config.toml
num_hidden_layers = 10
hidden_size = 256
head_dim = 32
intermediate_size = 1024
norm_eps = 1e-05
qk_norm = false
attn_scale = 0.177
bias = "none"
parallel_block = false
init = "trunc"
init_std_down = 0.00493
weight_decay = 0.1
max_grad_norm = 1.0
decay_fraction = 0.721
decay_shape = "linear"
Each number is 128 + 24 x the weight over its row's rms, rounded and kept within 0 to 255. Layers, rows and columns count from 0. The size above them is the row's rms in percent of the matrix's.

# layer 4 attention key, 256x256, rms 0.134, rows 0-104, columns 192-255
size [ 96 105  99  84  89  95 100 101  91  91  85 105  86 102  97  92 105  95  89  86  94  94  90  82  79  93 100  99  95 103  94  88  88 109  83 110  96  94 108  97  98 100  95  83  77 108  82  84 102 101 108  96 105  92  84  85  98 105 108 100 100  90  98  93 104  98 106  85  93 110 107  90 101  97 104 105  99 103  96 109  99 113 108  97  99  93 109 105 112  92 106 108 111 101 100  93 103  99  93  93  85  89  88  92  84]
[[153 102 138 136 102 150 125 126 118 130  94 159  98 109 163  86  98 135 135 125 146 147 130 119 122 160 147 135 129  80 126 174 147 113 132 115 134 156 162 141 133 114 149 127 133 118 157 137 135 112 171  92 107 194 139 112 135 100 176 118 103 102 114 126]
 [153 144 103  96 125 108 119 152 119 110 110 147 120 125 115 156 151 115  98 124 113 133 108 120 140 106 121  92 113  97 106 110 174 124 103 136 125 132  78 136 123 161 100 156 147 142 147 112 135 164 168 149 115 114 148 195 165 117 130 120 161 155 114 135]
 [123 154 128  98 131 101 108 158  80 135 107 129 133  84 134 132 177  93 135 113 164 124 115 128 132 139  96 118 151 102 140 144 119 138  68 119 151 101 119 114 147 147  83 117 149 145 146 115 141 128 131 137  96  88 187 164 130 139 127 128 189 157 162 149]
 [ 97 157 125 106 123 115 159 170 145 113 113 133 124 106 119 115 128  69 159  94 169 144 160  59 139 130 122 130 179 162 136 136 106 112 132 118 168 124 154 123 117 144 143 114 149 126 128 120 107 110 102 117 114 148 125 149 109 133 157 103  92 128 137 139]
 [133 126 150 115 110  77 109 143 142 185 130 132 113 113 123  94 149  85 117 104 105 141 102 136  67 153 111 129 157 143 145 158 110  84 132 112 132 114 147 138 146 146 192 148 130 115 129 154 150 119 111 114 120 159 111 136 127 123 111 139 118 160 155 142]
 [139 109 147 105 106 110 131 145 107 143 115  98 133  86 100 134 113 109 156 141 141 125 153  87  96 142 137 175 126 163 150 137 149 144 140 145 167 122 119 139 161 134 170 129 109  80 152 118 147 124 119 174 143 129  74 174 135 144 120 181 122 138 117  98]
 [126 153 140 149 115 113 117 141 135 163 128 133 118 116 130 112 159 104  78  89 145 106 123 138  95 111 143 133 127 127 130 132  84 114 136 119 131 116 132 134 126 139 126 136 146 117  99 159 149 133 112 173 117 138 126 108 169  87 128  92 127 145 163 135]
 [135 132 119 117 146 139 133 159 114 114 109 125 118 121 112 153 195 131  89 141 110 117 117 123 153 140 129 118 113 105 115 146  93 108 123  89 122 117 144 125 119 135 116 121 148 119 116 179 176 118  92  93 104 117 190 126 117 118 175 126 155 170 144 107]
 [163  89 108 120 106 132 147 149 156 126 143 142 151 147 177 125 133  97 157 129 113 144 127  83  76 132 151 149 170 151 158 107 125 107 124 131 147 124 127 119 104 143 116 176 162 107 160 159 120  83 146 153 135 158 116 118 134 110 129 152 123 122 169 171]
 [130 118 140  83 133 122 102 154 168 142 130 105 146  76 115 112 115  98 165 101  96 163 154  92  77 163 134 114 187 106 147 138 124 122 109 107 142  93 127  99 163 141 126 143 127 146 142 131 118 115 118  97 125 124 146 114 100 152  92 183 169 156 144 121]
 [133 133 157  87 151 126  95 102 117 144 145  72 154 101 119 169 142 135 110 131 106 100 116 165 194 138  96 117  90 155 110 103 111 118 146 126 114 141 116 138 145 124 114  91 129 146 150 127 120 204 128 171 104 102 145 122 157 109 128 122 150 110 134  92]
 [ 93 164  89 130 137  92 152 119 148 117 137 136 147 179 131 151  89 135 186 130  85 139 149 123 115 165 111  63 166 126 124 143  89  99 150 135  91 136 136 107 120 157 165 129 130 123 119 114 103 147 117  89 116 110 150 113 102 146 127 119 129 128 136 144]
 [148 129 125  89 125 107 142 117 141 109 141 132 139 158 165 113  55 169 111 166 171 129 143 167 131 129 107 151  98  99 122 131 136 157 136 133  96 150 155 102 140  97 134 125 121 123 145 129 112 153 111 109 135 111 109 143  99  81 150  84 145 141 105 121]
 [167 117 113  92 130 124 125 149 166  98 139 113 125 143  77 100  79 108 126 133 142 108 112 197 107 127 111  92 141 108 122 120 158 121 127 143 122 158 159 126 103 107  92 105 111 116 158 116 111 172 158 141 192 135  96  83 125 150 130  77 123 142  73 113]
 [106 117  97 131 108  75 147 161 154 136 139 115 135 126 161 157 119 142 156  93 138 141 153 115 127 109 131 123 139 134 146 143 114 107 132 103 150 178 147 110  92 141 138 140 160  79 152  94 101 116 144 107 112 111 126 102 135 145 100  76 170 124 134 125]
 [114 124 145 174 128 163 160 147 136 137 107 150  84 118 122 130 183 128 100 118 139 123 137  92 122  89 178 151 105 134 119 103 143 109 116 115 131 102 122 140  99 157 163 147 122 110 115 127  71  76 153 132 133 168 125 117 109 112 120 141 151  91 164 128]
 [136 126 129 157 125 121 144 145  77 135 104  85 140 116 113 101 135 112 142 125 162 150 135 148 106 140 219 110 124 131 120 156 104 126 159 119 135  96 106 121 127  85 119  80 125 123 141 103 154 137 114 142 128 154 129 139 147 129 120 164 101 150 132 131]
 [120 141 132 186 111 122 110 140 146 127 106 141  99 162 144 144 104 145 161 138 143 148 136  86 104 177 132 159 142 115 131 141  86 128 167 138 163 148 130 105 125 119 128 105 122  95 151 113 123  45 161  84 130 141 145 106  95 110 158 171 128 129 120 156]
 [ 99 140 118 168 130 123 135 130 174 140  93 130 109 158 120 132 112 156 164  71 138 138 171  92 122 111 105 149 135 124 125 176  92 133 133 157 148 131 149  99 125 111 148 153 125 115 124 108  87 116 124 108 108 138 138  68 116 153 142 120 148 175 170 130]
 [142 111 169  86 132 137 119 118 120 105 145  99 164 111 149 127 110 179  84 145 152 127  96 187 122 104 135 128  83  86 137 114 150 131 105  67 121 128 113 146 143 131 116 101 131 152 159 144 137 167 120 146 169  89  94 125 123 143  64 129 126 141 116 149]
 [113 146 149 105 172 137 166 128 121  94 135 166 116 114 157 124 133 115 117 141 170 132 121 163 112 144 130 140 117 138 106 103 204 123  87 119 129 100 129 146 110 119  72 122 127 157 133 115  86 137 173 125  98 161 153 160 127 144 100 103 145 128 109  92]
 [106 139 143 142 136 149 155 136 137 123 134 106 105 139 166 142 120 110 117 152 100 136 127 105 143 139 139 153 124 104 146 152 137 104 141 144 120 108 151 147 144 145 128 129 117 141 178 164  93 146 130 143 151 175 136 114  68 153 159 165 146 103 121 139]
 [142 135 169 161 117 169 141 117 111 121 110 128 132 103 172  93 140 185 150 110 134 112 163 143 144 112 156 111  91 116 127 128 125 167 128 110 150 146 120 161 145 131 132 130 128 154 150 120 115 123 113 126 102 121 127 162 142 140 116  85  85 108 145  99]
 [113 126 132 187 101 140 161 169 153 145 113 159 122 120 136  87 156 124 113  69 127 144 159  35 119 150 131 134 147 153 153 136  98 153 132  96 153 155 137 120 147 107 139 155 163  94  84  97 152  88 109  89 124 147 135 121 126 128 120 137 152 176 162 137]
 [123 122 150 120 143 112 157 160 152 148  77 105 133  76 125  84 172 108 147 112 157 127 132  96  90 142 146 127 166 146 140 181  92 135  84 105 147  88 133 112 116 137 147 173 118 119 120 139 101 142 116 144 139 125 147 156 127 125 130 118 156 147 162 117]
 [134 129 111 111 103 100 137 111 100 121 145 139 151 129 147 137 109 158 109 149  96 125 136 126 186 102 120 146 113 127 145 118 143 113  76 128 118 146 125 140 134 124 153  64 112 147 168 171 160 124 104 110 131  99 128 140 126 150 122 144 130 134  98 138]
 [109 161 159 130 105 130 112 144 139  95 132 113  97 130  80 121 130 113 129  99 133 100 136 136 137 164 131 117 112 140 132 122 121 149 156 117 134 153 142 159 191 103 117  65 119 150 121 133 161 129 123 142 162 132 139 131 127 123 122 188 103 100 151 116]
 [137 117 105 155 168 161 121  86 141 100 129 135 113 207 134 159 127 132 128 135 113 104  98 124 114 156 152 112 109 107 130 139 115 150 143 151 104 138 102 113 148 100  85 115 124 134 129 106 138 151 116 122 142 135 135 126 112 137 129 116 101 108 154 154]
 [111 115 138 175 137 137 122 129 100 110 106 142 126 155  96 157 159 157 146 119 122  86 130 145 159 116 162 114 126 169 117 135 110 119 155 157 189 135 109  99  91 107  74 117 118 116  97 155 126 120 131 132 145  94 121 128 154 123 158 154 100 126 150 135]
 [100  53 141 154 145 125 146 130 118 132 142 111 124 110  94 113 109 114  97 128  85 129 157  97 150 160 155 103 159 101 109  81 123 142 140 119 131 114 149 127 149 139 162 151 104 111 151 138 112  98  95 132 110 146 169 134 113 141 134 153 149 123 108 154]
 [ 92 129 109 129 166 127 158 144 142 136  86 110 119 141 123 121  99 120 142 120 153 158 140 135 156 109 137  80 149 145 136 119 141 148 141  97 118 131 175 121 122 106 109 110 134 119  99 152 136 155 103 111 162 125 133 110  73 172 170 129 123 133 163  85]
 [111 132 124 162 129 123 129 167 129 143  81 135 122 127  90 118 114 121 124 128 115 106 146  81 122 127 147 154 136 127 144 190  82 144 114 172 161 102 151 111 118 104 146  81 134 112 111 120 144 121 139 166 171 123  95 101 144 147 178 134 143 109 162 146]
 [135 114  98 123 165 131  98 107 136 154 183 148  84  82 116 126 128 146 105  90 151 103  93 114  83 181 132 147 107 105 129 126 174 170 153 121 151 128  98 132 133  95 108 147 117 106  96 111 151 130 159 171 157 104  63 126 118 131 141  95 114 140 109  99]
 [120 150 131 150 125 139 114 126 121 136 141 153  96  98 103 155 135 121 122  96 131 143  79  83 129 139 183 125 138 120 178 104  85 143 160 121 137 125 144 141 116 147 152 135 143 117 108 148 127 129 126  99 104 134  87 119 120 124 144 117  92  99 132 100]
 [109 131 119 115 169 136  98  99 116 131 151 139 137  99  99 115 117 103 124 103 132 101 111 108 105 132 189 134 133 130 139 163 147 140 175 108 150  95 123 128  86 194 132 143 138 113 115 117 131 176 144 152 127 142  87 122 123 134 138  97 150 116 156 138]
 [139 154 167 110 122 123 130 166  41  97 126 147 147 101 146 139 127 123 123 124 202 121 107 132 147  78 133 124 142  92 108 158  94 109 109 149 154 123 133 158 138 162 114 161 131 148 137 165 153 125 171 145 104 129  97 158 157 147 127 145 128 121 104 124]
 [162 144 150 128 170 116 182 112 154 142  94 131 107 108 132  60 117 132  88 116 119  80 106 146 140 128 121 125 143 157  66 126 119 152 109 122 113 107 114 137 181 140 149  71 140 113 140 162 138 180 118 107 116 169 111 154 168 143 125 143 135 163 120 102]
 [120 156 139 163 135 157 134 117 207  94  71 165 147 134 131 102 113 101 160 130  87 134 146 118 114 174 136 148 116 142 105 140  99 102 161  99  70 108 148 122 115 157 165 112 122 156 113 106 102 142 110 133 100 168 165 100  92 117 161 107 167 163 148  92]
 [136 109 115 119  84 125 136  78 128  84  95 169 145 142 142  82 134 126 118 132 115 135 134 127 117 104 132 104  94 119  88 156 140 145 135 101  93 122 116 111 139 139 175 101 133 128 120 149 125 125 132 115 147 169 166 114 157 162 150 129 134 107 125 145]
 [ 97 123 100 122 109 142 128 117 149 108 122 157 141 103 110 139 102 141 134 153 117 131 164 125  90 135 153 159 101  75 164 129 168 113 179 117 128  90 127 107 110 126 137 162 139 135 123  73 151 118 175 172 135 117 119 111 139 118 142 106 119  86  64 172]
 [119 122 103 106 110 116 115 194 131 132 114 163 150 127 101 127 141 142  93 121 160 147  99 152 105  85 146  93 128 108 153 131  93 140 145 122 148 120 152 148 129 139 118 143 168 107 165 121 127 112 181 115  96 112 114 151 126 112  98 145 119 154 144 126]
 [ 95  79 139  93 131 119 142  96 163 161 130 132 101 129 161 120 141 132 102 103 107 110  67 131 125 126 128 109 123 144 137  87 159 140  82 139  94 114  96 126 110 144 135 156 102 127 137  85 147 157 135 142 135 118 172  83 118 104  87  92 135  93 117 124]
 [160  95 143 135 131 160 136 137 135 135 158  82 128 156 115 160 176  95 106 162 122 159 132 161 147 133 120 154  91 113  86 118 133 135 116 131 127 146  98 146 168  93 141 122  99 147 160 101 149 109 147 169 135 101 143 115 136  97 107 131 118  56 116 188]
 [135 112 120 138 146 110 157 111  70 104 152 143 116 177 117 118 118 107 122 100 116 140 114 103  87 169 142 126 129 138 106 149 147 128 137 124 145 145 115 157 155 141 110 131 129  95 125 129 120  89 115 150 140 151  98 138 136 151 136 101 149 133 106 118]
 [122 156 105 154 197 137 108 103 162 128 127 153 104 107 146 101 127 127 130  98 127 121 134 120 121 137 151 171 150 108 112 146 127 159 169 111 136 125 127 123 131 146 138  91 142  95 107 122 134 163 143 116 119 154  53 127 130 150 180 131 134 151 126  93]
 [168 165 148 172 154 119 130  81 121 164  77 127 131  98 140 104 104 105 135 128 114 118 126 146 157 101 142 143 154 122 111 115 114 118 152 111 143 151 135 127 107 150 104  82 166 139 148 111  98 144 113 119 141 141  90 130 148 119 149 137 126 166 101 146]
 [ 96 162 118 171 157  91 101 100 143 132 135 140  88  97 121 128 147 148 132 105 108  93 129 137 120 152 181 126 130 142 116 154 126 153 152 150 149 143 108 141 152 158 145 126 118  95 150  85 124 164 151 129  90 141  60 132 108 122 163 106 134 160 108 117]
 [107 189 164 162 126 140 106 136 146 114 133 151 128 124 125 131  97  80 154  85 149 111 107  74  90 147 129 129 118 117 124 131 102 123 155 159 137 151 121 132 113 158 158 168 122 137  88 124 137 109 106 148 137 138 117 132 111 152 175 114 143 141 116 126]
 [141 132 128 129 148 105 150 150 128 131 132  98 145 171 142 138 168 160 133 132 172 157 118 162 150  61 119 128 161 128 126 126 142 144  92 153 126 115 120 146 121  79  91 109 132 151 132 160 135 125 155 115 115 115  85 129 160 130  87 122 165 132 122 114]
 [119 117 113 102 125 119 105 147 122 134 110 143 134  66 116 140 122 127  88 131 148 144 120 107 132 109 156 122 124 122 181 109 134 150 127 125 154 135 129 142 126 118 136 153 108 116 120 149 181 125 173 162 112  73 129 133 132 122  76 142 109  97 120 146]
 [141 134 109 160 121 104  95 109  96  82 145 121 138 166 100 124 106 141 134 119 104  89 165 136 109 141 129 144 103 127 109 154  92 145 138 155 130 131 146 129 132 124 107 119 113  98 116 116  95  65 111 130 130 107  75 123 116 149 168 110 115 147 106  96]
 [107 141 150 122 149 154 151  94 155 146  80 126 136 134 151  98 133 136 139 115 108 176 117  99 123 145  91 120 120 132  87 162 119 130 154  57 125 116 171 136 125 173 168 103 143 151 102 125 134 164 103 133 135 158  88 133 103 103 126 101 136 159 188 134]
 [134  65 114  81 132 128 163  70 133 128 109 152 141 148 168  96 105 148 123 122  88  55 133 131 131 146  82 102 101 171  72 128 138 109 124 119 117 129 142  99 125 131 139 137 115 116 147 136 113 105 146 115 131 125 181 138 150 134 137 122 129 127 149 103]
 [161 105  96 127 123 112 100 138 102 120 175  73 139 141  70 135 147 164  95 166 139 156 127 152 173 130 147 138 147 133 157 106 144 129 104 142 132 133 121 128 124 105  84  83 132 128 149 151 132 141  74 130 146 119 116 116 146 135  83 163  85 134 143 142]
 [129 181 146 157 118 113 145 170 101 135 186 104 121 179 120 147 159 179 155 171 118 175 132 174 173  94 121 146 102 118 170 134  94 136  93 130 112 132 130 128 115 107 103 107 144 148 154 120 102 132 119 122  96 103 118 132 124 119 117 174  97 155 106 148]
 [136 147 148 127 146 143 121 182 106 129 120 135 116 127 104 135 122 107 168  96 175 145  99 105 151 127 174 122 153 108 123 137 116  81 157 133 133 129 141 179 105 121 124 144 128 118 136 131 131 108 160 143  99 128  81 144 125 120 144 113 173 165 127 128]
 [123 165 119 176 158 110 148 143 169 131 111 108 133 153 147 157 118 136 161 145  99  71 173 168 115 171  82 154 154 165 118 123  84 120 123 123 147 102 134 114 147 123 116 115 142 135 157  92 109 143 119 106  93 102 153 123 105 128 141 133 160 159 128  93]
 [100 142 132  78 139 129  81 146 156 153 114 141 121  72 128  96 114 170 132 152 151 154 108 153 137  81 153 105 124 101 147 100 160 148 139  97 148 120 139 115 107 141 129 106 169 146 121 127 174 198 190 155  86 101 111 135 120 132  66 124 124 138  94 175]
 [125  81 137 126 109 175 141 103 109 129 132 166 124 149 172  78 114 101 119 121 128 159 112  89 129 103 121 115  85  89  79 154 159 118 106 125 122 123 105 133 134 131 138 167 113 108 134 136 119 104 118  93 141 195 131 131 136  95 149 123 103 102 124 114]
 [ 77 143  93 113 138 106 142 120 172 153 112 126  90 132 160 100 119 152 117 131  86  81 128 146 113 139 128 125 148 167 171 122 116 150 122 124 159 141 161 114 107 110 122 155 153 105 137  76 105 152 189  98  95 106 129  92 122 112  95  92 148 141 120  94]
 [ 86 118 119 122 116 148 141 175 144 133 123 127 119 144 103 158 147 113 172 167 105 151 128 121  95 152 141  97 145 128 174 111 129 102 131 116 133 132 110 159 116 136 141 187 130 143 112 132 131 123 141 117 126 135 147 129 103  65 119 104 114 103 132 163]
 [101 107 144 104 161 127 147 123 142 157  66 178 126 122 178 103 114 145 113 108 112 102 143 133 124  93 135 121 118 133 108 135 116 126 111 104 149  85 156 108 121 170 121 139 128 112 134 130 112 128 161 133  79 130 142 121 144 131 103  81 150 111 147  97]
 [172 148 149 176 122 138 146 142 134 145 155 160 146 153 166 167 159 115 117 153 121 133 112 183 134 132 115 132 151 145 129  99  98 178 113 147 109 108  95 109 151 122  78  88 122 125 117 100 116 105 113 102 134 139 191 128 133 138 145 160 127 102 101  79]
 [ 98 147 117 153 115 154 133 159 164 106 105  83 134 194 143 119 140  83 182 159 115 151 153 109 119 108 133 111 152 116 137 133 121 122 126 138 113 133 127 161 104 157 133 168 163 133 116 112 121 131 133 122 118 172 138 114 107 100 121 103 130 125 117 131]
 [127 121 155 127 125 155 143 118 156 142  64 137 141 158 146  98 137 181 153 138 134 118 119 186 131 137 122 111 142 130 125  80 157 147 133 157 134 103 121 101 119 113  67 203 118 133 142 121  99 168 109 173 112 130 149 116  89 138 115 164 125 119 120 134]
 [102 143  93 142 112 116 107 115 116 111 144 142 146 146  84 184 156 171 118 115 108 143 120 166 118 117 138 100  99 162 191 114  75 150 131 118 106 146 140 134 114 143 122 100 142 160  90 132 148 109 117 145 153 105 131 103 165 138  98 121 133 102  86 154]
 [105 152 190 124 141 155 104 149 144 132 138 133 125 118  94 116 113 108 126 106 178  94 156 172 109 163 201 100 151 145 125 144 142 108 128 112  94 106 146 145  92 123 122 121  89 124 103 169 123  57  77 151 138 132 137 136 111 115 105 124 120 116  99 123]
 [145 128 110 152 169 139 155 138 173 119 117 148 113  94 103  68 168  89 139 114 105 127 155  84 114 155 143 136 165 150 107 128  89 144 147 116 135 157 180 133 108 167 194 139 131 108 120 111  92 132 105 126 117 186 149 135 126 111 146 110 118 109 139 124]
 [124 147 101 172 141 125 105 113 125 116 136 111  94 105  99 162 103 162 133 150 145 117 188 135 150 104 145 113 128 144 133 122 126 147 154 176 138 157 123 125 142 121 103  92 123 100 107 102 108 125 157 131 114  96 101  97 124 174  99 111 117 129 145 126]
 [141 146 126 151 179 138 135  84 141 153 134 141 122 119 143 127 127 168 158 145 116 116 148 108 151 131 153 141 117 112 118 138 142 145 150 112 171 145 106 133 102 117 161 166 104 128 187 156 133 120 142 117 117 107 121 131 126 109 135 113  90  27 137  86]
 [136 102  95 139 115 105  95 115  98 128 169  67 101 155 104 150 105 108 120 130  99 138 112 137 150 120 136 136 121 100 108 116 102 114 118 102 143 137 113 130  99 101  92 132 162 130 136 129 157 102 115 131 134 133 164 105 157 117 110 114 113 105  90 104]
 [102 127 148  83 102 124  89 155  78 120 120  59 119 163 130 119 121 158 115 137 143 151  81 172 125 115  89 131 125  88 157 110 147 104  88 125 154  70 121 123 150 109  96 137 130 158 160 122 122 115 154 136 141  85 129 145 138 108 120 144 128 125 102 105]
 [126 122 213 133  82 144 181 102 116 113 112 130 103 119 157 133  99 161 120 151 159  88 132 115 179 104 126 150  67  93 113 119 129  95 143 104 120  98 115 100 142 120 133 131 107 136 166 139 133 127 150 159 137 156 110 122 137 169 119 130 121 141 144 116]
 [129 144 101 125 135 135  59 120  95  98 107 129 127 156 166 155 151  91 125 147 124 119 155 147 150  91 121 108 153 136  63 102 180  98 184 140 128 134 124 121 103 133 115  97 141 113 125 132 132 106 120 160  96  95 119 133 111 111 138 130  84 128 137 114]
 [ 92 166 124 135 127  87 145 134 156 147 151 148 138 149 121 176 135 130 163 132 113 125 142 106 111 148 173 134 146 108 130 106 120 103 162 134 177 105 151 158  97 154 115 169  79 128 131 176 145 152 136  72  89 123 162 140  99 100 142 103 166 173 138 145]
 [108 114 129 131 132 139 120  94 144 129 154 113 124 174 131 103 174 183 146 126  73 117  88 103 134  98 125 140 143 114 131 118 114 123 107 196 115 154 103 132 107 130 110  99  97 123 188 103  95 157 105 125 155  78 154 105 113 127  99 147 130  85 139 122]
 [108  87 149 120  59 126 162 133 117 112 150 107 161 179 170 118  93 178 129 113 115 129  96 120 172 102 120  98 111  78 152 106 144 142  73 120 129  88 119 135 117 121  84 135 106 164 179 127 123 121 137 137 117 130 108 125 112 138 111 128 129 163  77 141]
 [142 130 122 179 159 125 120 130 107 135 146  86 130 118 136 102 139  86 159 111 157 147 184 109 138 133 151 138 110 160  87 135 130  89 155 138 147 119 106 100 145 151 111 112  92 130 131 138  92 151 127 138  97 141 112 147 121  90 115 137 119 143 167 118]
 [114 138 153 144 106 127 173 159 120 145 112 140 187  92 114  97 152 143 128 139 154 101 129 106 133  65 114 143 130 120 171 146 108 122 101 133 113 126 128 174 131 142 173 146 125 146 116 151  91 146  83 140 151 152  94 130 138 133 150 176 150 125 121 108]
 [120 103 138 125 107 113 101 131 132 126 141 144 105 143 102 114 137 132 120 144 106 154  74 131 121 125 149 172 147 130  96 122  99  86 129 102 101 134 111 136 129 153 112 142 120 139 148 107 110 113 156 149 147  82 166 120 131 158 127 135 158 134 135 105]
 [157 118 154  91  94 116 115 105  76  93 170 125 134 144 142 125 120 105 121 179 117 132  71 158 155 119 112  67 107  95 121 117 177 114 111 135 111 116  83 138 120 144  64 126 134 114 124 149 136 149 154 115 165 119 121 145 127 137 114 109 100 116 105 105]
 [124 126 155  93 145 108 133 129 113 111 146 128 117 116 118 134 112 109 176 108 153 122 136 124 109 106 162 130  92 120 130 158 177 142 150 121 120 149 114 147 142 120 102 120 148 110 110 134  95 145 111 142 179 125 101 150 132 155 153 104 141  86 125 137]
 [ 76  93  95 155 102 120 119  95 118 122 137 141  92 135 125 155 138 128 129 122 127 105 144 116 197 133 118 119 114 158 165 127 127 155 118 151 132 135 127 135 135 127 124 134 138 104 124 149 136 132 134 150 116 103 100 139 105 114 112 159 134 128 131 101]
 [129 122 162 129 137 125 116 135 145 159 116 163 114  88  88  96 147 108 123 114 142 130 142 106 119 141  99 110 181 152 146 132 155 121  84  97 104 139 126 126 140 123 125 131 132 152  99 135 122 133 152 118  88 144 137 118 109 105 121 120 147 186 148 106]
 [130 157 146 132 124 122 119 147 117 154 101 145 115 103 108 130 173  90 140 103 143 113 134 126 111 148 106 124 107 106 151 114  96 104 125 102 103  99 124 129 101  83 159 133  87 165 123 118 107 120  96 149 129 142 139 149 146 163 135 136 105 128 163 160]
 [140 105 125  81 150 137 156  96 101  90 169 145  78 161 130 155 133 114 136 153 133 142  98 170 136 118 114 147 145 101 142  68 118  75 124 109  97 101 109 128 128 154  94  84  95 104 148 147 181 169 165 111 115 122  82 168 152 110 104 131  98 109 157 126]
 [ 94 114 139 144 133 153 125 137 163 163 108 100 121 116 107 121 144 158  93 133  98 131 147  89 118 138 129 189 118 162 122 114 125 164 147 177  83 128 134 132 134 137 133 143 122 121 134 146 147 142 115 125 123 176 133 119 133 122 107 130 173 130 119 121]
 [141 112 180 126 165 166 121 116 151 114 127 159 143 130 160  77 113 139 138 146 129 141 171 138 122 142 152 114 120 134 132 133 169 168 155 140 155 122 114 149 126 107 127 139 108 142 115 136 122 108  87 116 116 121 134 107 139 135 105 120 118  96 115 102]
 [175 137 183 118 114 169 145 153 119 112 151 141 106 132 102 142 148 135 108 140 164 125  97 140  99  94 103 138 105  64 103 150 141 168 115 129 135 153 137 141 137  79 131 156 112 140 117 148 107 158 143  87 106 136 135 115 129 132 138 132 144 152 128  94]
 [149 136  83 117  94  98  87  98 152 130 134 149 124 147 131 156 136 126 128 153 127 136 100 152 132 153 116 120  92 139 139 113 151 132 106  92 134 135 116 156 137 143 109 154  95 121 149 165 150 128  80 185 133  67 116 104 120 123 114 118 151 134  90  98]
 [124 139  97 102 167 126 142 100 165 124 126 140 108 105  92 104 126 104 126 114 134 149 144 114 119 142 117 110 156 132 104  95 142 121 110 164  82 121 110 146 131 121 173 136 123 134 122 149 117 142 141 159 131 137 113 113 160 117 134 130 119 104  80 121]
 [142 161 103 124 163 127 149 120 152 111 162 126 115 161 112 183 147 147 129 128 144 139 171  76 112 141 128 155  88 124 139 166 166 133 138 141 137  84 127 103 161 123 130 103 135  97  90 139 118 134 137  83 142 161 115 122 174 104 106  97 142 163  69 115]
 [138 149 110 117 159 101  82 126 123 145 157 155 170 117 171 158  56 114 134 114 119 120  83 122 161 140 108 136 165 122 181 115 169 122 105 123 114 132 138 142 109 116  85 142 118 130 165 155 133 138 110 131 153  88  99 147 135 183 127 140 184 126 127 138]
 [135 132  93 140 114  96 110 128  52 109 124  98 113 166 132 128 112 163 153 128 125 182 110 108 183 122 113 141 111 125 130 120 123 127 124 113 135 127 109 149 120 124 112  90  86 142 119 154 123 129 148 170 115  86 130  85 115 100 140 161 115 104 127  80]
 [104 133 172 153 155 159 124 153 130 153 101 132 105 108 113 134 131 130 137  93 157 146 164 105 146 149 163 145 112 115 120 148 106 140 110 102 166 150 153 136 108 117 163 121 122 107 124 110 115 118  99 128 111 133 121 121 116 162  74 103 128 146 140 159]
 [110 154 109  83  97 104 133 126  91 149 119 136 112 158 121 109 130 165 182 108 127 149  76 162 169 130 100 116 103 117 159 121 134 111  88 162 124 134 101 111 106 123  50 106 137 137 116 165 136 156 155 131 107 110 162 147 107 156 101 139 120 118 150 138]
 [107 127 152 143 144 112 162 144 123 149 143 162 129 112 102 173 140 106 113  94 130 142 143 144 103 147  82 170 160 132 118 136 142 160 137 189 144 139 181 141 137 105 155 116 163 151 126 126 147 125 100 134  96  99 115  88 103 134 112  90 141 131 100 177]
 [137 110  94 127 155  84 142 112 157 157 138 154 125 121 149 114 116 139 157 143 142 153 124 122 134  86 158 131 156 114 135 131 145 119 144 120 102 188 107  83 122 125 146 119 148 105 135 113 125 118 134 132 120 156 102 109 105 118 138 128 145 154 142 118]
 [ 65 145 112 164 153 122 139 176 164 177  60 111 122  96 153 130 160 133 122 101 136  97 124 109  82 138 134 130 127 122 151 131 103 129 120  56 164 149 114 166 125 130 107 160 144 147 115 115 140 148 104 110 118 129 113 127 113 123 176 130 150 110 170 130]
 [167 138 124 130 139  74 154 150  92 137 107 132 130 145 139 118 140 173 103 146 111 119 127 213 130 127 110 139 131  96 129  96 120 156 130 124 173 139 103 179 115 137  78  70 157 148 128 120 122 138 135 116  97  88 110 121  94 173 116 123 128 127 110 128]
 [167 110 115 123  99 136 121  93  95  72 129 115 120 152 107 146 117 138 117 144 138  94 107 144 142 116 132 136 118 136  95 117 164 138 134 132 106 137 132 136 121 130  75 154 136  91 135 106 149 116 167 118 149 102 131 148 159 142 117 114 106 110 118 130]
 [ 57 118 126 119 140 126 153 139 167 144 113 156 124 124 116 123 136  63 119 117 112 122 128 117 137 124 105  96 139 122 180 136 154 141  90 104 106 138 135 119 106 152 114 117 132 138 116 162 133 128 122 137  92 135 132 135 132 104 140 135 137 169 192  79]
 [134 138 129 140 119 137 137 113 101 154  96 155 124  99 117 127 115  89 103 155 108 150 140  95 100 116  95 132 124 170 111 139 132 155 139 139 121  78 143  99  92 142 146 179  89 134 131 128 108 183 134 119 134 171 145 143 135 106 126 111 127 125 104 192]
 [ 90 138 146 127 134 165 100 114 144 155 140 138 104 103  82 108 143 144 115 149 176 153 137 108  95 112 131 139 139 116 116 126 161 161 128 125  98 122 157 143 138 143 141 140 123 128  95 160 116 125 142  92 111 177 125 111 126 116 123 126 139 148  94 160]
 [ 95  89 115 123  88 115  86 107 112 124 154 143 134 138 119 127 119 155 136 158 120 130 127 113 144  71 115 151 126 136  82 129 159 129 120 179 172 182 131 126 167 104 102 133 138  97 123 102 141 118 184 154 137  94 129 121 147 148 116  98 141 151 143  87]]